Part of a small language model's weights: MLP 1024 tanh GELU.
Each number is 128 + 24 x the weight over its row's rms, rounded and kept within 0 to 255. Layers, rows and columns count from 0. Numbers have three digits each. The size before them is the row's rms in percent of the matrix's.

# down: layer 7 MLP down (transposed), 1024x256, rms 0.0237, rows 586-685, columns 0-63
# up: layer 7 MLP up, 1024x256, rms 0.091, rows 587-686, columns 0-63
down586 094:140101153127150143104125138107125144183110141133096139105094160128100105141153116117127109127155109123136168158139129148134110146148159129118155117117122122132098145135096132142121093148125140
up587 099:146133093123173164158133117121090102142081186095087152137106142135145099165127098089119126106108102124141186108150136125144112123145141131128155132137145145119143152172111114141151163144149125
down587 098:144139139125127116124119144122133137152147102206140103117118142088199129146116121141122091151097116134160123160154165176093116108116148151132114108101145120086151153109093140143115125139110070
up588 100:149157128129114105133108118126133098135073139081092156150117139140175128097108129139112135114129116148124122166143131152178114160096175138172154103147110076154167106112118141159166124125125111
down588 102:148118113174114116116121097127136131133107128145148138126114163123123077124159170142111108119129132128112095125134130160130149100169108110099122125125103139107104102137137119139135164136185115
up589 092:137110145144124086161133090136144138099099152137105110135147105181142104149137086086109137182105122173120121194102142135144112150134137131121177151161125125121132118102141113071134145107095145
down589 095:127127072128123107130103129151202163174097127169157108123132126080120166144142114184093145099142129118143113075152159151139129155116111158160092141127149102110175139080121128157157112112162138
up590 101:113138166060160153096105109127157117146110150156122108111120136140124110130145106128137129157139096143165081124171108116146118122119150140119143159133133127161112091123084104110116127133134107
down590 098:135124155164094102169133130137122121144166140100135135134082140140139116095159113109109121124109145141153178135130143154118126131144118096165143107129126149148108161132137106104169095170113140
up591 096:129119157141169106129121074112090129139124122124136157129059120099117152098161109160131143157105092149129156156086139152115132128167096132174112126170121124157146136155060133141087112119125152
down591 100:127108120134112113140125129155160167147135104099112086127090136101133133122122113147125151124122123123184111134102111086120135075128114122117121140167104152128082129109145144124202152104135141
up592 104:191130111170121121100145115093147114155132137116163130126128107173139136099122123100157103127107155097129107153156100136138151114113119090099138099130109121151120134111161125111178100103167123
down592 101:156167160136153080135121122107104153122101150130127142133144080152100129133162101122122132112120133102136130139155150088137125159119103147109102128145118105128123118077131066161137111162101139
up593 100:125115094155120124156116121115164115133135075143113113134153187129101126106172135149127129106137144135145135136082130148134088141152095138134131193114125124109137161134122111126133137145142141
down593 100:107113138097140097089133110144093108137139165118158170122142172139143122128124119111138111092123159121152105089119139101175102091106119117143091133124143118095159078143122154153149098134165129
up594 100:127148102132137135093083137100175156139134097127139129126115115119089151124123092158121124134142186089148129108152106153147062183118139134131159124096141141135123161153117132189084163097126139
down594 098:152129134108090122156131107146126118109124150121103056145081149120142186155129111067108147129145075145052176151115111137096167074157147147128126084150142128117108130152152128141137106125155142
up595 088:129123136153147141136103111114143113157140135089068103159137209172149132149109172140138115125114092134104148115110130132114091136150136127137150119119129118127118115168134167132131112167089094
down595 110:123125136106131146141180170138114139121129116242169131101128102068119113111149123106126141100160164116123149134157113101151174143126127153121118132111128116121135130089114089137096106100138178
up596 095:132077133145147145147105132138076153144154093116128145147142117164143127110121113139118116169090118122127128131111161132161097137157091143105104155128112117102160130147120092132156121126163161
down596 090:114173146100142117118128190129162171141114137118139173134135122104155158150158144133103114134147100112129153128138118105095090138103146080148103154119108078140135123076134161128121099161116149
up597 106:126124140129119161134142116129132130141171156085154142164153117109130167130125119146099123141126116077134143150105118092133111141131133137130095112125163111131110121124120167114153138154128113
down597 104:114134173147100135090104090083094137115113103132108141128153147155097107079122121163146147142131126183076117130073118151081135191040130129145178095135134182111139139151090107133133116112120161
up598 095:103091144113130110121136105113141133137100160127165106126116131149137100129140088185094121141093138120122122126100099113123108135088122118168178165169120112120120152118141135120146175139139141
down598 094:101177116082100109115143138147150103084114150124134111155147115085098128124107171115136152148142100128106117109124156132124123123140123120099095139138139145121139146108155139119135140092083116
up599 103:108117151091151087131133122146116108077134153134126132113138138139117145127150162103145134100135151145149180138096119113099134181151140102129134121148161133129124104138135101134146110082130124
down599 100:116118092116083140138180126154137125172112100104111083121147127126096089081128103126178133146141106192113178108108136083096110074100141110136119115124125144123125170101129140102117155132105127
up600 097:110141160114127112142123126168108125119160125117135132078089148133116143140088155095150132167146149169140160120122111134117148088100124112149119136109122126135131081126133154087130130127125120
down600 103:140133183141122137155117123137162144118136103133114101145127122114137069162141091131139102096109128172150093097120119132157119113167138158123107115110126119137142134119106151164135104120135096
up601 100:124118168091121122130135139139089165144129108128085102137086106116177115116156146132131105128114120157170131098130111123142122133103140126136112131097127129156119097096119094128107125110161090
down601 098:105139141134106144093152139118124107072099082117114119136123075081116095094125098136146106134164141107120135112140109116157153131138131127198101095121151147110122149137104140129126137160151107
up602 098:129096129114099135090126119137139119125172109120086117129140144137135097108118141109104133166098116115118108125069124112116114152131142163111146119098117154128144098139169128167099119116123109
down602 090:114140113114147146142158115157123106162161105122113136148112147138129132151126090121140103163126154143128119154167092095132135146117089149149101111130131069156092093144088091152134106103098177
up603 095:151101091136138123111108146123146151125086128096103138092140120091109098136124144123141157114080127115119122136160118157098138115171127155120108183130119130100113153139130131159104142119111109
down603 097:125158182113117123102153123152161149133135118114140156082147085062124148146117120130088119140133112078114124099130119108139186164136163088109098119137131155133099121098121138134145126131169142
up604 100:118139063163165119111107110142106137121134135108136120101132121142167113122095054120107131148136135140111113147105116110118163151106139152177117113131095106117132160115159124165094104123091165
down604 101:129136146136133107155115096123151147132098097114153158152091138127127138101163123123112115150136125094163161105183140168121146097131099140186113149099128129141114159124136115143146119160134130
up605 103:121106117118150121148166186138119106128172160145127133114086121137172155093134118091155119113121101113091107133150118172134112139130104064144156133163116143149134111148094134155131125117122132
down605 106:150112110084151137135159133100116139119118133132149169150159093159137136143113131110106165124108145114154115145161152160091138141130096137134097158128134172128108120116113083135115122123137119
up606 098:152136099134122115174131123128161096143107085104162126124132098131173127151128112155194151124100134152136120112128141138122126117151142104134148130172139116092107117122117152140136148119129134
down606 092:145136162107119113095147148143133146136128166087131146146105127150075160136134106071131120145126155158133169124114108121139111095159122131085080123105099151147107149085125127110119144123130077
up607 101:148145135092129127129100119122133113127138139119131112102091143127180135132134136108106120154125074107123136126127115122143104141100144145132168130087123134122124088148120181145100159151177109
down607 096:120112153125111163097097136137127124124118109132093110113132082127128133102174087131191122124167168123123168132155108106152137121133101132119069164131134132122180176137098130151153090142083195
up608 098:115164153128146118132135139087078129130130173177158144132112109093124165138125169143142126130133131116091143159125130130149165116131086141179137108138138139102135123142120132124123072098117140
down608 100:140109107127134134134095146122175109139122136158144083134145144130098137159097113142085084081125159135131136126164129117116142116141178132085075158147086154131097124168118123090166145138139114
up609 103:094133179121139091101136106111103099125115129087085159149113090081119100132117154150100098082124156127108061157129162103144116135181133111113117093106124065118129076141117102114104142144139135
down609 105:180138109165119133166128103161148150160118100131110137116145165117122129119150146115119164122112108089121113140109116143168177123137115107121130150124112141124136102130112152118168153127139128
up610 095:144154076096113128153111109081119125201127103149114135139110143190059133142133070126124123155149107099104113142140137138164066106133110126121097123126122136163140107113159147095191137120124110
down610 095:073080162130130100154079125108153142150122128119138162113155125091135151147139141131166145119156139144117148084125107095103167129147139104090115149103162111103111135136119147114109128108152105
up611 099:130134093132138146139095142140181134106105130127094157129114137127187110116144137128178070110121093141115123102130111133107171166161146125096169124111120066111109098097133126143150112131136131
down611 095:104142167131130140121155100133077110134134147132115128134154172130084099118114151111115129130119162094149124141089126116126147144135120116142121111157116130121136142121134091117097103116118152
up612 094:156121096087132151133119121138140114136119150149175119145080153097104131154139120128133137137090173178156154130121137219134132112094126135136146106131119116135126176148132134155125139109104111
down612 093:117093159153134096111120111109114137123122100159098140100129142155154191155100190096116144146084158120120119065123144155127104128153123168140154123135115091152136114108115099144133134133129166
up613 104:126128122135131138132096114116122121136099152104115126168091150100114142145147143157102109152096140140131118158063142152117152130142156089146116116113145152105089149141096137110099113127122118
down613 107:143115083101096132118148166109129123139123128167114135116148173130139086164122059123141124143127116126085091082139127187123127080159123151112155111144140130122152109123176097137115104132130163
up614 099:106103104144117128102158139144096068128143127071134157168123130149076107097148129148156138174114136169097113097085164131111158087081125174155105092143106171119123112108153131120149150122123113
down614 098:138148129125113092109137150154133127101153091169154131091095102089163192149116118151153120115147125075152113136139096125163132136140135107109118128134146127141156100130112102142113134130144137
up615 103:168144119086116122123090139139123126150152160111103098118095132148155101127126098130165168119144140156182129108159127108161120108136145114168108137149163110128127140130043152104110123094123132
down615 108:080120118137125123116104126131158131105136120088120114131101143104120159114130122128118150104103134134144107148170124160146123139157119123155157139160114122111114167143120131141151125171129101
up616 097:096131123116115130136096141129165132161116094100153147161084107129124049131160132107164098115188153162126111115145144145115149154170083082120125168097150168134141155141094113135091120127112166
down616 101:135133161164105122108160095148117159091139121193143110125118101132113128138119105140160151137150122131120089162116122122155115137132094137129120122150086120147168110133103111107126102132169122
up617 100:097158086152164118103091096119132133159101139134159126118128144125138131159108148124127167120128156095092149100138136179100103125099115139172145125181097129121137115135121136120098110142129135
down617 101:101115130123131135133123126112040107090108150098172156110149166106114124149123128085144107129142126154163081070138165093138130101136080110117128159117113090107115127057118093129145121110138141
up618 097:104131105164126122139147174134171111113125134143106136098074120155077137118136173140129143122107150143109111117138116162083129140097136107144190082100106124074116133134154127127116140116086138
down618 100:184165116068162127123120109106117168125135116120113083129164118141120115134101121093152122157113107152123141103151107156160117114095104176146128128130123107156169106095091169126143146169141127
up619 097:162088102091133137127128090138141092142145112126177127124113091101101142139129147154152162127129162154124136109158141124104090089102132128134148097177121133131146130122114150129122142153137142
down619 097:126162185131128125156139149143119155117147147110084134097133178138140131147142106104095085118103114139132116152098126138119130154120110107129138110076121123162111126141149121122126113125118144
up620 104:095099156061092143152095165111114137153145107118131139125121142164154142146113145144114107118078127082107136126103172156158130099137147083141116049135100124090159121119094153159149075151168165
down620 107:093123121133126087085137163120124142133103103074177129142128102130132138124149159134126140126107156144145127135133136117140145128096116088161109121077116131108079117066136096145101156081130090
up621 099:144105101106126115132118176123108112127109122096130123122087124160128109133192102155150123147181098129087155134122132183105107122119112097118142155091125096178107140133171113131148124157119115
down621 103:138140136100118140120152116147141127143137144114155132110127155130140111151100146149112133143133129155126151079187116139141134124141117158113072135123124159135077145122151131141142139127155122
up622 101:099138124175174094135112142132100104120104124139144131151108140124114119104179140113116132124107159106125146146065126154154096148105136107125134126175114134168141129126162115111139088136120164
down622 100:137130113142107150132135145149133129122177108145113104117112140129112161127175080106154132132121094144111145129132130178151205135142137161084123133156129117127114082134113110095163132124084085
up623 104:136114128098140151115151106095112119138138114106146137153155100115143120167140151154110157114106188139148118137157149150160132148125130101155115104083125121106139139127147104109115137133176105
down623 104:082120113139137094116159126123120142141128099158103100107121116126154144135144090132097104099126125119144135123158110109151091141111150092100074130101137099139130142134139158139122096122118084
up624 089:120139135105100139151094113067129117125102144123127140108059087140118111117194148134157129139129148141138088178155161109129096104157161128168090079136114074135161110138133131155173131130179115
down624 093:111121141115129110127133151151117109175116092174091138142119164117179162113145117119132136077098126129123144120077129130132111131130159127101139140140163143136107111123099151137119141132112103
up625 103:122165100125143131110120155163135093180142126152140109145126153135142108132122155125135088087127142190149146175148128130153112097150094120125115143137135143162076120106119126148102093138120092
down625 099:128150099112134137177118126097118142151089108125121110106136143124141132121110127158097133132118095142128117131117140130136117157127087120129122117132109161123137178133096154120113145118132169
up626 100:160147095166093120104119134134113106113186089116128106145111147135100126116075157102137148181111147124127143099067089105182061121127121112142169087149133118141160104179111150098141132146160125
down626 092:100121184093125122126126161102113116132157116074148147124103182127093157091165119110143119154117128125141121091129147097131179134161122130099159144133141089099104148130150125143165101107071133
up627 088:146146117134158107092178062134122122113112108080100135140145124137142131150096143155126132130106098138109124153098152133177112117147163108107102138088109149127117133151150130149104110124105131
down627 099:128127119108143154129134209106124155136144101101142098081126097131140151106126148153115147142151138107133175110132102145122148130080090135116155126128138118118128152093154106140117120114153135
up628 094:105150194071122069149105102153112159114151124158153157103112138103134134093111144143144127126154082093149181100121105131131086115117138136177083154119127125156156138157107076124153143146131137
down628 084:157125131147123121154156145112116084136144119132152148133150147147128090111165115119115095187105090123110141123082147096099151105129138126105137112131176123132133110118119137149139113151126113
up629 104:107164160185160119121099105112140090102089124114098133141145107150132125110153158125154106134121154156111100110134126120152157135136058099127129083112106087163137137169118161148129160121128118
down629 112:134124179114158168176162117132139105131156181167146109148118128110121128153171136159120165083157116107111160112105136150115112105111092147121102085130142133155112125122130097128148134133105122
up630 101:122156121106101124139118121116127115116135136137108103129107107126135101122124120185162123174093113129162121107124115167167097151150125113119121107120150126124119098145170133138140142136094104
down630 104:126150139159093131153161143144125132089100150157108145131116121109082138129106166149093140172089174125164133155129123085124139111150117163125142112091146121138129119133126094136103131112135120
up631 105:161154146145088104132148135134114126134097125124125112155079130113130111123162140132134177150143164165083163129104105092115127130130175109170095102182147148125117175111121182165164144127095144
down631 108:102105128097127083145136121106113126161087181147086149109089137126136148110146131148090142094111126120137140121097117133141082131146122147145140137132149138071103135110142163125122146123146107
up632 101:128175144152146106142109104121140130119137120133101128090133112113066102086159166093113138109131097113128080112109150146126145132147102112136118128085136107111132127110139136151158159136116165
down632 099:127098101165159139169131114126135112090098171173111142096136176121109129103097112144126168145127122115146167153155115136135100101134150124138164124194143136150106137141147116128123148142112130
up633 104:086154096115100076101156096150119147142141102152108149124171146121128126119171161113116124122177135123168142169129137096103155159144145110075094140122102101147147086112104113092112153135166120
down633 101:137125111143130142097122145110153147107032113143136128141082109140104167086099153145081124145123130117122138103106105142144105122127102126114147141123133151092125186119143108158139124115109121
up634 100:145103095140147091092106152118131153081161101139130125131120132100119200133091108086130139156088135089134132127107116132148142144102058140090130075130176137114098089151167088105106144106140138
down634 095:103161133149145119135136147105086117116129086146142176109101120163136158130170105166160148110170152106139127122122148115065091135120122123114148122151138092138096167138097126125151145111113126
up635 101:093084130132129071121157132108153114143164114090118133115127148189114140188093105112175135150137128146125172127119142176095096130134161176102112119117125163159099153133140129068127138130140139
down635 103:131116162124094091122128174106121135138131157094158139144093149132133162096093124160164143118128133062151118114164092141116123140113161119126130156152118151122138138108150117155108162123132089
up636 098:164156162145129091126101132161127141106174156135125145128146153125120131155113162169132205165125127131137116128152160153112156134106162089113154117139164126104086131150122107092091181118063120
down636 099:132134118129139113142133081172135145147112141135150157164130104091120137113146133111120125123129175121139096109114121086186109123154113100126127151058077105133144111131171128147114108128142132
up637 098:107113122144131150129095152115104141154154173143091173142138123129186143166121133128107099172124112124129122128177080130152138136124132113130115115115155060117127133126124156153133124154119134
down637 098:114101121124082123162134146128131199105119139136184140132126115125101086140108121125112164142117111162096162154145122158122138113158109139079121157121147128092139117118129116112133135113175143
up638 096:119106138117116147123108119125133110115108154158095071111133141171117117110116122110157115154139143121115116112155097158115107158136136131126126109117109111180068150142097135137148155105158124
down638 097:168098111141144122154121139101129108103162133122127172120146103096157118099130142134117160146094153125115181136109144123115121129115143121104106154177129118077170072096113111087118122136129107
up639 094:105128124111169153137098129136136139115126102147156132136121150149153112112128111146131145133168136131097173129166093132152077083143142104155182125170120150169095168101136138105155125137103124
down639 090:133130128123145113188124071159161161116179116167177136126114103129110138118112129095122093108119155100105134116127129137159193105101129123124101103095087110141131108108133078096153106114089130
up640 102:121121132186165163165107158103097108074130161148076139108130114145109102088151132104120112135105109073136181147144174167154092123154096142104124146135083131139110140153105158167151147123137079
down640 098:140104137152105098102128126126130180163073108140110117152162128150096139147107127123105106161156153134098161141110127131119132110099159186142079108104149113116167167089144104143107119167111102
up641 104:085137115157136099140128139069083088146111092138115123174135118122105103131146130088121156150128086129157119135104151147119145075126165152142115159163148130168086148166127121156151101112074119
down641 106:142143102104119119119130134164146124107103120102117154144137130120139147125176100083108138107157115127102163128102158097148144137083137144119161129095129106154168158118119146082155073117122158
up642 099:113146073107136114192119173144184129110115156157144116124130104133132141149168100119156130074129123166130163124136155133178100121154152118164121117140144134178128160161170149158138115122123138
down642 098:116125102121123165118119145103122134164107154103161085151158127118115138132085113140168132103131094161131076114133131109143124152121114155126117103104146138145121188120183124126117101116099111
up643 109:139130145107123118172127088091105147147103129117130122118102139127124129138114100169122159117170121128068152134127137113149167177144121136119117114132102142154121139110084139083129129133116133
down643 112:098113120120142112127180153138137126122122115189094115123143157133144159154114155129132118126144115139129105130147127150119111137107100126178169136136096137120133183114121183154182103132104104
up644 103:161134158130162093186115129155101170158089165176128122085157106149117113141174146147124150130136092126105140148121152093173180118104121114135183091164106098111119130101135105122146106107128094
down644 106:135123133104104174116115122120119093098145133102160162109100118134123101131131140100118141090121140132154112117119121088159129103173124089098084165103160154143114129149132138142098185109134131
up645 105:084152164085119125111128131159115098150139135104123144129082123151159128136152173138108142115120117120162130149094130116122096132100160107141127122099143136151133093158112142152123153109107132
down645 104:113088119137126123102120134178132112104130136114092113105103136101127139104121150120135085124152107096148117132129125099130131120117131107088158144136155081116115149126103153137118137136123106
up646 105:137106127142127138110100121159124134161121097129163114127144165127168137114111135136125192159115111133138128120116136147117162107087135104117167095112142091179142130100148140124117103127105153
down646 101:118117133114177146120128112103172136122095147113095102140150087172119094088169176138130123150121114114151156096092130155122092126121126153133144143188097141154076118165116110139122136114109123
up647 103:145143166109118157182131072146103136104132117117096147162128183104144130101121113118107137131133108140124160164140150132087146148108085128140102125128135157120149117120110121128172124161140124
down647 106:140169118083129145156125126136154133167145125137144111110145114149093119129148122093164110097099115140105076148111117109099161094123131120121129141101141147122179130117208162082082126130128112
up648 102:152151149154155168159133151165103114141104142126107104171141136130136121166134113178123136153133161094138100128138122148158116127111134144117149131154127125143136112145123125116180152140098109
down648 099:144146132135137147121143127100153136168143132111133130122123134152112110126092135093127162100114096101171141156077142103091142119170124128103081139122106123113130159136137117116119143131133164
up649 103:092125132065106109099108135112114130103117148107112164165147108103127141092136163131156121114103151087090128143106105175126109142107113137130120105155143150111111151109150167100142126156135089
down649 105:118097122143133117160125127145108113123139093132160133139175122133105127114141138111081155175140088155181145110106143130137155084102101119119133203114116105126192099145145094094108117090142187
up650 098:104115126116099158124170079137103142089116153128176152123104129118132107122127157115105126150089087191108147109114108124139114076102182139128084088091114152151148138145124167158148073097128147
down650 099:153134106126144111132184138145119155122094126115120084123137128154136114170132102114088162166132136130142121152133117141136132147091106114114167142148073099103116136126089108122101181144151111
up651 095:124114109117103111087125110191166133133109129094126129152088157117137128135132106091116118141137107082140135122147147088113093118142184171144163145114110158116112115074096148149159155102148161
down651 104:095129106092134091119121149112128134107120147116142133112195147138136072075153116152171116148130155147126140144149126115148130125135146110156106109125144078120115131112181105148099098115126124
up652 100:100088170137127122155109112123135176149137109149094132112132112098134192135085155111106106149114144150120134137114127162130153103119133166150150122125131142117130131152118136122124156194076108
down652 105:103072120158115126159168170114146115106097160105122151092131120117151127088096106118142150090119137143172151122142122089115120116141108158120160144117121075115101130111145175117101129113112102
up653 109:122146146130160072121153146103151122123124132093125131164154131122113122112132151128136147164120161117088126150157128131126118121143097163077135152119123086161149117126178133158152153101125153
down653 108:104157151101155104128139126098134151122127120130147143117138116133100142163129137141132136089104161175127084139124114110140091129143103131135155103163148136070106120147133155132139126153141137
up654 104:160168115133118165116171148143169115133128084134161126103111141089119085132144147144149129146105120138133118124122107141124172108113175139138160147087133090171164146105156121117085089143121154
down654 101:134129153152163121154112125089125151133166137178088118129132129120151109147127140118112093164169115103064130106188103106135121146166096119159098137110159121099124131087127114154168177117128113
up655 093:094177133131103130127155145100112114136096182089163169087109090120135100123103165085132156138121138116118097097179126137144144093123123105093102136096132151155111150162093146127094089106143139
down655 100:127089161120083106126135136154156180120153114138141091135141165122158181112111135162111120116128127130117137140082157130166166169115072116155116108163147123129144107094166105187121107134133117
up656 098:088177152077160130125095121140154114140096117168163109149081114116129087120133107120108126151110130179134160129086093153122158100108153137101158132131125136147144088108170148129159134146109106
down656 090:146142087156164123131167127097120090125153130118110113128117114133140161141125140141102115112111141100123150119142126146130133143158151139165106119149112131146146129125157095109083106121119184
up657 101:095128102181189145096102182146128127142135166113110122154098142125137102115159132075154111160081152140174130137100123180106118113098140147134145125115120130128128117138114107097113141131173085
down657 098:127109161151110139157114129128127147075111127121090121169107127146124130137160125153118145145157146124133145141104099097151071154137126149101037129150123103115084140136117133150130124164153136
up658 104:130100138067107147121108123123161155108122128163124131125148108146107120118137166089131106151132087144079160124084150110170143172115074092119133122120139133133114080140148119106143088104127088
down658 105:132132129128090132136140134101104117126087113107104148156091121135175180136161140111136135083120118147127137096125147119100147149118120138106151138131125113145093126154125098150131132122170131
up659 103:187150108126114157084077137133185115126130130111140150129097107109115094148124094108123113118116117117101146152116142112132098149124076100165141128139126092174143137181104149156118105162118175
down659 102:076141126151104121142113191136100133133141097144156116160103110164130154130139105167138150096131142175135160159152085091120130116128127093150110119093138181093111119112128150170142112159160121
up660 100:158145141112115127100089108083148137154117127074123105122136130102139127145161145154121098150148139169108122140186152138133153175116115186149134102107094154095110116156124136140171141179077132
down660 104:115095149176146155132128134147141125182109102145159131119133141126127095148132129090122173150078123090130114114114116126172090110131142110110149093117167088118130083118125152125129103126150142
up661 104:171145118137119122151125111140090147121101140145152119140132124085160125088101157114169165161087089121124148145095103134145111117164145127139136117176067125123100132133188126105168129168149119
down661 105:122113148128077093072151166092116134155118157154124125078175132156073066137136140089105109113116102144085087109147157131109132145125094140140151127133132137154122120133093130152147085144103128
up662 105:131087158118114121148133138114140083097111103101168057128111123129085117096105152108109078163130127158111141101112150118135156120135136097141138130108108162144112115117142127105127123148107136
down662 107:133139138134142117164147127127122118126147157125141190142144200091127119106138157126170128135139146088121115106096124099124067165110157161135155117150120158118151170116124139137119107100146085
up663 093:150147122143113116149096168153115198194073143190133155098119131150126108127140146129131145101104163199072133144123084160075103138097096148114128129136106117154127144123124158139118153153123107
down663 088:101113098131156117116116160122140107150144116109142139117125134155097182142126140154116138114173135128091095141099169094148124114150142127127117128101132171156154116093120130160212084103130119
up664 096:143139102100145134132119139111072157170132091120151140146130141154115121102106123165141109131170125107094112128146141141077180117168154131147117121061082146183167079159172129186143120134144127
down664 099:112123119113164150119078122139158135079121121167163125115172175145154109128158133081112116124128166118146160149140162112150084094118112132099104122184146117137125138146100139098108165118112132
up665 099:109108139111132175124124139143098103124127133122152148154128129159143116106148124112108153115124163128122174144154167122133119109112118103082113159146142137159106138138146193147117134158119105
down665 098:145094124128138138128117176127083156111146107174158126096124145103110120144114185181136192131132131155094134133133118122105100095117146161132145122135118126132121071125144107140146115128127123
up666 103:124132159126147138125128168155166147140155144115161079127113110065157154096087139117098096097100132130149131112129155111154119158131125085198126126148173139163089183106100154093150089143121162
down666 103:142102099113120107115102122127092150158147115115146126097119123117078169173163139139134172151138083139123113130146092139101136112130116119114133116143115149114137127154142094076125159108124137
up667 100:119122099154135086157141121171175134124102180144126144167143102155154141126142109113118137090133153146092129139082141117156126093120113099159137163134115108123091140143134124145104149115122127
down667 101:132103151093115156113150143130104099132096117137161137085133103093146100124121151101140126112147130083116112122112124142094121087148157156113155142146117198137111173119119159149155126120161119
up668 100:107127098101146125164129168133125085130136143109141104143128146113122113114080162121142104141168105128108121168120097101126168107131173141138118150167098131151099140110108115114142113147139161
down668 106:104153093120148123087154096115141155095142145139091130098116119104143135147131102123108133172123137128076156164145129157102147148119108109123130140120145130117153118130144167120119121110141144
up669 096:143144127160095138133104127152110111148149123155104103140109090137130107104122162150126089124130129141164139128110101091120144144117095118145113099143140124140164117126092095090127149109100135
down669 098:117155140121090107109141123125111100172110134104084084092116129133141150112099134121113157131136124184106096126145151129154128129126131162087142137078084144135141145089108098129106092125153094
up670 101:120127167127127142138132103137140116136132116098118112122113113112133151118125131138120128099129099154109133124126122154111113109087124173146166116129129171156150162136157147097134099171145156
down670 097:142124117166132159135113158133096120142111119177105129145124123096146122157119140093093125119106095137126129113116170113152153103135145114119101124107134137113149142133160145147147089132123083
up671 096:107078142143140147161156123149131117121128124109145124145165145141107088126079125096176123138112166120127126170114112120120153143166137084116120113153077137121081138152083134105108161159157130
down671 103:116150103153125117117155157105159147135154161145160174110152102102098130133122080155109112140058116120132131159108154097130164143138129102148143101138139117137110097113118118138114118171097115
up672 104:135160092117120102126121128166123133121111161122163123122127146112114107131154071160134146137128129158128128123147131107145152093152106173101144154109113105095141098129098118136094148117138087
down672 104:126126118147163135156113102113137132108168135162101114125150071108109147151174117113113136126135148119088090119112102101122177138117139109107163136132132106109097103122128093085120148112113119
up673 100:143178143104106114163099185153158172133139129128128052100129104114140130126131151098173112154157127155100115116149103139101135124102114108107115147127128154124142110131130156080140108162089144
down673 098:181112141134100138094100104150114171104124126159197093105140161129121106147130125097168097143180164177138161061100059116132120113087130114126138137118198154123116128098168129127128108142102105
up674 089:118165127141121132084139166164126135143131116151134125133087133149149101110116123159164123100156144153130134163127130153135122150141114118150144115150133125115121135112165174137135159169084087
down674 082:100162134095193098159119158105139123122114132177112118128131127122114120165158124116097134139140143134124139140153113140109117084180153098101132120142153131166096087123104143143146099119135130
up675 119:154148119183136106164176120117142097163118179095108157128148120151132112139145116158138138135156102100117164110106140181131143135105076161076132147126073119064148093177106138101140135126115099
down675 151:136110140100141128101148121134175104132134189076116143144144116159121149143107109130138117153159135110126105141151119149133143178142119136096122064093119156106157106149108142136163113146137107
up676 096:149151150147140094093157109106113114141140170108081129111128115103158162135127089102156097149108134125130113128144182127097145139089109124088125127132120154082167136148128148114118093162127098
down676 104:142113154146150146144132123118104190107120092076164139124149128107149163101109098147159120172140130119094140103146098108143136106114124168117076146130176104130106139140143118159122129192124148
up677 097:093135153136143162106147136067147118119121161162118131124162105168126131113123150146161167114135112151081103090174102157118128125155137141104143116171120142113108098117147159131099114148089114
down677 103:126144134140096117140099077129125172153133156092121146132107120119140137146126137161110111143141097148139095110123133143093123165092120078159121123084134110172156135112134123133129103110199133
up678 105:138153099150114138140104136130137162119129114156136101113175128139101112095131101154105100150130100125130179119123184134134136121081177138130140171113133162138131083166178141149153113139129116
down678 099:143123130099190101106091100104088135134098158160107122112143103096102121146095112109122139113086157117122149169120095144162176115187158120146135121127092137122149141114115134063139141109124178
up679 093:156124149188059084130113138096127146145092086150119127133133140132137122126131073133127091154139116144126124121108131132086167091129133120113154120152117134154097101164140123137156128144115116
down679 100:117131097114184148106115135166121174092134169140146124106101151114094105110149177111083150143103122074138132119120098117159146120144136124121116146128138152125150178095130142121113125103093125
up680 098:172165142116155135139068168138142113109105113098127139099121144096128129141114144095105170157094147144146156142134129129074132095098106146102146147138080116103128156131126139127195160145150125
down680 100:083101125127132110094160170148100106155141144163159105152153155129132110181072158163138108134077101163119104126144141093140138157132132139149094124144133110108124114108128095123079134176113160
up681 104:127108124090087138091120095139117113109139135173090096153124127130077102159154109135159138133161125151142139123122096076143127134143150141127097088125108101112138104099111135141136194093091151
down681 097:125158107162163112118150147096149130097126121119144120110146092091125110114132144143091120105119135140097153115154096144126148138105158105127152126140121110205117127110090128127123110150188155
up682 098:123176125153122135127131113149126142152100108126095197125146139113117124144108123135086148125114142131136116133108160108110142100160129104076161122142146165146119140118201110176093169100139115
down682 101:154105114124146121105145129154178149097123161144120094118107165108165151141161131123178154120140121130103109076096141125174118137099092129136157172114109139142125101154110135117132105156143130
up683 100:128099123123154119119091162110168130095118121142183171129145129129107122140182145166096159131107159128140144122114085149146177091096099128129137142114136133109110155151104127140149158158116143
down683 103:194108138076161146107136148145131160110133137126151095090151109109116153123115084119187155124114123111129090118152094117169138147117159111152126154106078097129153149122138149124091140101110121
up684 098:157115094128115145074127146122150100211133141142141107121088103124183103121099123187129137153125154098129109147152122159148168093134129160117141122182083132124091141091097140123115105143155178
down684 092:136107097160123166120120122153103128160170096144117150161149121120162158140176183129138099115136151104127114184118081109102110186108107146169107101127130133153120094145133101146137120077150132
up685 095:074147133125137115137114161170117132120160124139115152169135147158138147156122124104137141122148122122160152117083101083121144131104164083142153131132155171104146101139130106163114080098132151
down685 101:176133164115126130112131156128115151151152133085109073128178111102107087100142098127144117143107179169125119114136153136096129134135118135097122120094175142126108127107148115103130130144151155
up686 096:134126156109134129111122112171117119108154080166144121106121138091155097154110139140142138141143119125124155123116141119145149110121138107108089147125117116127163119135107126085113145167142143